Each number is 128 + 32 x the weight over its row's rms, rounded and kept within 0 to 255. Layers, rows and columns count from 0. Numbers have three digits each. The size before them is the row's rms in percent of the matrix's.

# down: layer 2 MLP down (transposed), 1728x640, rms 0.0504, rows 248-278, columns 448-511
# gate: layer 2 MLP gate, 1728x640, rms 0.0516, rows 249-279, columns 448-511
# up: layer 2 MLP up, 1728x640, rms 0.0535, rows 249-279, columns 448-511
down248 100:130094081155107148116144096122160163160082135136108173084157109069081167155130198140022093090071098132162119227136092104156150188079097121096155112154064140155118163141106108135187226119164129
gate249 101:119164131118119104092151110131146097117116122103119135135139074108139102150059115089146139131176095137108116219139110142094119173123091154132151131101203122112119116121120083112174099121087150
up249 101:129105156135101155132157135174069150146149128095180087140150141096109193193121150146090139116179115088120137124126122158096157072148145082159147106182049108122172155054165138116133145126166123
down249 103:140110161162109098096149118129139089153116171187122104074116142061154186110128088089147156144149160122152168128157114089137136035107103107083074101106103106106143181107149074025114112125137111
gate250 080:093138069143141128098134115129119155145104118122106176140193124107134136132116138131155120075157130161168140120077134102097124120159140162158188130097068158120109129145110176117140098155095142
up250 080:129154180103119200153127102113088094162093122138135135041097085165116175151155171096079154157156124190066139115119118094119178110128187168167131094147149128137101144113123143112141176142134103
down250 078:129133123089124157196173162138091130071160169153141097138125126151119154098121147115103064125145099113122171160135161131198144107116142129154155167145128065104167134119166130131084118161106116
gate251 097:176092123104178195150156162115086141117152125082177151152104144168080167142143155209101050107156131123087142164070130135120150098090133141126148099118172106128140107149113120093126130147180139
up251 093:160164105139082165148167102125127146109122173126084172117092093123105158119172131130083065127163158143152105190108149081138115119100110170109073154164139100146112073140105124150079134113072106
down251 094:093082138106128138077126112125106141079116110130063139106162064146164140105138095093144148142195144127135129149104079109125198096097141164139135139124138111085142067095107089145102121169120126
gate252 103:142121087123121095087155095146133125118151120096097117134096134134055130089178206137128192092159048084128114113150124167115097088138091142154144105172087157131118118118106099124123084098150110
up252 106:156104130172143173098137091160111104093086166158151143120173121108094129185144104141080138162123118173139193158106128101109133144081104088122137108130124143104160133184206114120131097154074189
down252 107:200143137105029131126097099199115156101159110133126134162100070164136131174187112125122137114133169186099144151128108164097151099148125076134120148150139159162060099103101116106127064145085188
gate253 098:080068061111126142153134089088149137130195134201177127128137064113140185127068146116154132117147119138129114100084149163183058106152189151149158148124102146146160140173142091133096171156032190
up253 090:121103125109128151165098166072141099067149163126112092054072111182071151094157153116214126099166162107092111131129144115103183156097151075161146115133170142123144149084113093120130151123083118
down253 092:186157094112115089113171123112102121147170151078192111115145123120096174131095138177084105118149149106176156181121076147148089089125119121167147147094145117190151114135108127182118127116153124
gate254 098:070143139141138057146107121134108141195110114064150149090119127126185182106077157062089128162116091127096185147104168135117184101122189110111138110098078173094155126090125111083128086168144126
up254 100:088120103138063091094144100123138166163140157116206091131152096115126129152135187138198155063096113148170176207087126137112138127083064094085099116164127106105108099152182150086115153137143123
down254 102:042103119117134111178120112179107081121082132074101122133125160045135115106166156130120159160073116135135107147084164135143194116116113119057173126076133161156099070044118190177137083084118062
gate255 097:103132121137098150098120083200154122202080154119136184111152107154120096191155114117131093092147119193161182179183081086147165165091136141124098102123124119127126178148134109137137148159168148
up255 095:096125114194157153075139131144146120166128193129129156116128144158128077118182077050169064117107167142101128210138099138200135160091093126098108107141105109122110142171126143134103105119152089
down255 095:188150134128119134209130149105143101099162104108067089098126122113066158172109124129096107099049134062095217166142101114116117142132104110120166159108131105158091152109044180109144113088154125
gate256 106:207187170087139137150097134139146180124085198123133159140115102149130110152135123186134152075136133145179168165183116126090160174134102085051151119105133079095130076120153113111109111144141080
up256 108:100086144069161130116138178137159115082131214125150141135127143156154176162163103141075075073137161115154195134152072147140110190147102124073153150106065120095181092119128109112091144185138083
down256 101:143129120109155080091203163136112130057083177143028173058133134099066099095192182150082122121149088117123179190101086125154095155114125194130161113119116146124148125157077122108118125133179106
gate257 102:116122176147157090153124099125144119094140140122138072151157130117179165160113101094158103169097121126111118123168084134147093079149152169146140118119104162078166067080076065118101125177173132
up257 100:191168182124133183132077119100148121190038096114086151154143108145116129075104175162073098170125085087137128120092149073138116091130092075147090188117107134119108092105172151116091162120174135
down257 102:175160107145130094171142103087102110126072130113140127085096105113078133084194100082120121123123132130169111151111129138150123100136131216158135160163143098137108135127072110145080119121106107
gate258 104:071166125184135125191121081134133130108150052169156131143088135162167141062134104121138182115092142108131084178087098090106152158079111124172163147089153124109108079094133130152113108160083133
up258 105:133112172133085109166136135097121089133021159155130136170134086159141194118116141158148150164162081140123107199066114165052143112112139137142182194118167148122122114069093117158084196125135119
down258 104:173134026114117074069109126142169124121150115145172134132082122092118138093127064089161191184114049113064123107087125088121089112102138140105138163084140138097167111132092116135189115141143156
gate259 104:171164126159042093152121125247162120158182144162132101096107103147176105083079172149108162079160117145156115076160120148164060189110120123138109110134078171157207091156135113142108165136136153
up259 106:170141112175104125143104082172110142112141112166127107111113145122108068093115082125097131093155136123105157075111114138115140114136126125145168138136138157082192098163175190149094120135170178
down259 105:126083127128168107123138188119165121042128146130005110137112155058051096108129113178114137108141107140133147077057161117099136158132086127131130171124107140116106152136110174136133128144118136
gate260 102:159128132044119111137137106120113130089125076062123121225109165124110123148107110123207160136154071086083160159092141134123069180133111150152127161133157149163169169110109087097135112127096104
up260 103:093071168107113139119160111104118090153048153107144175129175120140114098065197180077146134092165179107136102128126118111142076106080081168162086110146095132098175134148159146120159092134182093
down260 103:151144157091091149081089157109138127053099166118114113186135143136096111183116113162163168125168104095123118163111210139104094126149045189131113100151153168102098197206143157137173099083127115
gate261 090:135100090130054083144190200145130121116126173153158096102134109123078161072065194157109125135141086094181166102127154150144114153108158109162174134175166094143158125103161081115112114140140174
up261 088:123160152139090079121167202187079131118154165119109063151112109143110152149076120182122154120131115079097147118094150175108119105132137153126150132161187128160138107123180119115147068148147134
down261 089:132081150129066102140154142126125142141198170107076154124080143135150086087171104113134093164120130066176131177123133117065145102164132153151068146132130142156143129138122095159107133159146084
gate262 104:145099086127127105137103118141136105179144137202145114107140142087142114117083153142119168163163151093151123114166211112143061131100194167138136133049158206143117120118138109114120125075166108
up262 103:165075121100122136156118145129109086132136124156160147138161154128122041117161121163169089130153142146126108063196169077140100178127173091088039130113140155136125166157146127112097133104173154
down262 104:152085186133109083157119142085126111113154053143172095168203087080154105166106074130051078121126147155116134080155145115106118158153133106131119163108134112139133149148133143113092150129109144
gate263 103:105143120142106109119128147172136097157145172158061122144162193133128129162122120105144165096181138107160098097124161117145173136105097163141119112123156160165121108140109098161122157140141111
up263 106:062122134095166093202089144096120159124176062131161105124126166138132131127095117160173144157112156133222171089106087095134158102095124129160113147140133138128129125137088124091152126177134133
down263 107:121107093130090068086161106149194119162181119185136125103135095052099183135169143059124095125077131127134163172157135113166124095111128150135118184129113148100158141141115075142053137194140081
gate264 099:133135177166168120255135092122115128119185131105084074144106048162134193169054135132074134105168137162148153137219153088136174149112133218117149182133126182084145110148113071117155116168104171
up264 098:120138179053156193157154106109128117126165118114125149095096105173108131156163113143113112114129128191081128140141154106146142198108081128102160115149153090139210140088141156129139072155129144
down264 099:151118174178135151161214107136109105159128144110135088164141040090135106133149109162116178138125100189128105126151181072141147112126089106158145130118108166177129195090073165105134129158155137
gate265 101:109195063141090101187083152172145139165069114089108106161140137118091100155121149125081170079157119129098091128094212115138082103112143140180173143175168118106137100153181165183082162110124153
up265 099:141105096101106152092198167154137151136122132123115122047141160081084172172089139182132108123159157109169082120150125125176132090128156122159146148119160078132148129130128140148134084096153114
down265 096:143054115120068100152156196140119149109212142118125117163129188125093111097104147127175088142101108117152091123101172097109151102113124143158058157135145137160162117143192098171114119117095107
gate266 104:148120145105122128131068144155141135125138167101160103079079120174107100126140123073149168159190139099116143105128114103116120154190100177153132109165104110157178092120062098161180156148168098
up266 106:158108117142129136126097165180089132163109082120089092160168095105127141174111158161078075088150121138185123119139139107089129123112173072131177128054195124175141206151096150134131173142129117
down266 106:148057117117071142130162140120061151105130109159193182128100128104124123108088127105149117110173074047192077150143147090091127181068111047091104129098187081184094142157078095131103109070136144
gate267 084:139143095089136114124130136130149124182116096100132135156102102119155114104087131113147088146116120121093119177085140152106157145168123122103110149152122137142170145213088099143124112091044091
up267 079:132150118154087134129182121124140165120167115128092125114098142129159107159163106154124191134110174163158136080136185144091120083149128137161137095085169129127139177089203129147113111168123155
down267 085:133121134134106158195106175085104128130172128135136120193111124148135136128123163155115130142137096072097068150120173110143097124141154150120168121096122130081095176094181127121165061109132123
gate268 094:117130200137091177136136105177147204100184099088118156092166148101093095131105166159191133136103116185147130143156176175079131115061100134144134086151107173206100166182154151159131143177205082
up268 092:211120120117152136107115132126121150096152120148152134145110134073137182130078128084146144140117129079053153181148108130112148096152063148178155173123189049132120096091146145156111110156086140
down268 095:199113102150124126115087124149079115148150054156180148123114162175107053127135095099100090092169117095057157109107085133129175119041124184127131132113111177155129101128151110135133089150156205
gate269 100:132188131164117142170224122109164149128110123121106122100144132165125125145069136199103138125155141118094140086155100125147110129157115093129104152068105148099083114124115088189115151091130191
up269 103:084157100118101142187133134205132087105060100167142165159119133128153133159106077217134155156092164130122157089098090095141131057153154103136107204049128152106137083102139140126087142076195120
down269 097:054119141142132098154102086124186095106078127167129133105153145169168170093056139154139170106111063165145168092139125133122134146152138138104100144119076132168128102174107132138146168102153154
gate270 095:106144194077120181137070183121098100193078150133159140120113097143161166137140127151048125051146124117171091138147153111138109137141151082146089137101105092131085144145192149114107134128147158
up270 094:152130059150114094095152116151157161090167116140158109147113076078178095092123131130149118135144095118083145101106130087170114080166142152130146118142102189133129124139157137127135101150127127
down270 096:125153097112129139159110126173147066126057100128152099146131108146097169135122088135086166147098101095207156189145135128131106149140159172150129084139177170128125124182117116127056153169102175
gate271 100:101177150084166102108151147093138142123114147071173131122134137156137110171114120079132118118112103140162158120081078146132113168155113163097119141107090133086177111174136102142095133167141152
up271 101:122157135131115134114145079169160158117161130065109070093132100123099075107143097085157026126096181097089112146165157145150117141130095158081101159099127099165156117179123080166180173116108147
down271 102:093133139098150143120203139137130162134180173085128127098115106105097159133147123096128162132131128089146112077154103139091109139134097160131139140139115115179110128089154101148128147153102102
gate272 093:136082164182080099106129068149097131200122161103161169096105135191194152178176084126114184125117153177070040063138130116113116109140120060147164122095184119105150164111185110114129094136138145
up272 092:086145137122120174146112115068110155117116143120097085165148135115125101119120166125159126143123160106185211141132145162109136135132129167109119106101150181086090137052121085094113148108113117
down272 093:189116080124111116136063065114128153145142167085124165128126156100116184112130155133071145099148125151128097119184160159158069165101130131129187129091126139176123120082126147125096114123080102
gate273 102:169143123166122142159098157123178165109116138177134148169143102107185199129062204116114175093119097117176160143139141184106132135102129180125163106126141154139119129095092118104145128140177126
up273 099:120177065101164169137125139135110093135174055137182124074161111137080108181149091152143145082080117112135111053113167098115113072152070103121055115168075096067113160086163113125150105132134143
down273 101:177147161135097110161125070168139149126072131061072082116130139069163162107081081100080169173115073109166107162070142133139121144143125094135187181192141154164161080138181137112148136091115125
gate274 102:129152094107164103172144120130105146070162083091114133170150076138126131147139182129155135157140148164092127155188099133151157100122186144178138177094134155092119155166102092126114167122097177
up274 101:129081144100120119089156177152164112106081136091037143114099086075109166121102109111133067139123121157149105088149110175097107156124108090118062040123124094146138128179131090113115117143087112
down274 103:104121093140146143116123113174111099140103117137125107159154154112147092152089105137106139110139164129108141158087178090112163123112179124157152134174202124131093094104101145158110174188109128
gate275 099:099107135167112070224155148132101151149117153124090146166156141200112118088085133128135126108130109195168106155165168120059121164168135174120105078128153180159117108170127123099143179094106123
up275 098:138082077154157101146148182099164164097101110165144183152184167155100092131165169082174075140096059149120126123150139084143150138169118162134158187117137151181082156156151120094099171084150066
down275 086:150125080113123134170088165110088170173144145178137113081191137156166158139061153110148094108122148115135153131129163130136144151169101116132077142139120120135187172138173088138095165139136150
gate276 104:104135209127121119130134186146150112146175153069120102139083137181100150159136167091095110118138152089133101123181147149091097109108091085154106127104162161204126116128110128109127102115170157
up276 104:160140157175140157183159093165118135079125114157142136108118156115106186108112110156152111093104129119077182162114156140117161133145097104051130076107075116087142129157131121129126028132087146
down276 104:137154117109112089139138093109133176180105140150080126119117060155134130160097125123172146127101162158143118126102095162144207167120089144137095109138107162143131143101141113126127072157146125
gate277 103:135122109024170098176147096194124200084113119124131104099092088148148083078074155135159074190085162118134145139111106162113126175120213128132124071120133101111143167129149091110143133144165102
up277 102:148134108129150140156100189091101141084130055132137110118114029142162076160128156071204102106116109139092119075114092139110078148166142103152147096188138170089151128145111141074161145110120110
down277 102:147126168115147144119148129116185099157146155139129122122117190112129147094166119161080213148166072114153133166137187063123105111132108138146108183149173159117137137061152150153096100155133148
gate278 104:075177082114126117114131120151086169156133138085153140153126106148138143106137234107134151133124113100155155132142093150126123139181136115131178135114159115128162112113143106115164115073083134
up278 104:110091128052177130146108145132155075106115143135040111138074118121147170114168074153162103123141165106104135129137139079084129218091083158162106185122150126138108137162126103134142109174161107
down278 102:118121127115126107121141156161137062101094144146135196157105093107109140097095141109158168123125152072114107143042149112116082150117174080178161109101159181083171164068116160181118136130132094
gate279 090:056168135111152122134110159120101111112170094135067132132156166094103161124128147090143145074180139175138086121081211097109108098147163084181117180106160123128158148193133077142076120171163184
up279 084:153090131094073130162117095145171143159147186103153048122091092138144104148088113170122063154140120124106158129121071164120105142089075180132137098118108143078098140083138129121127174112104110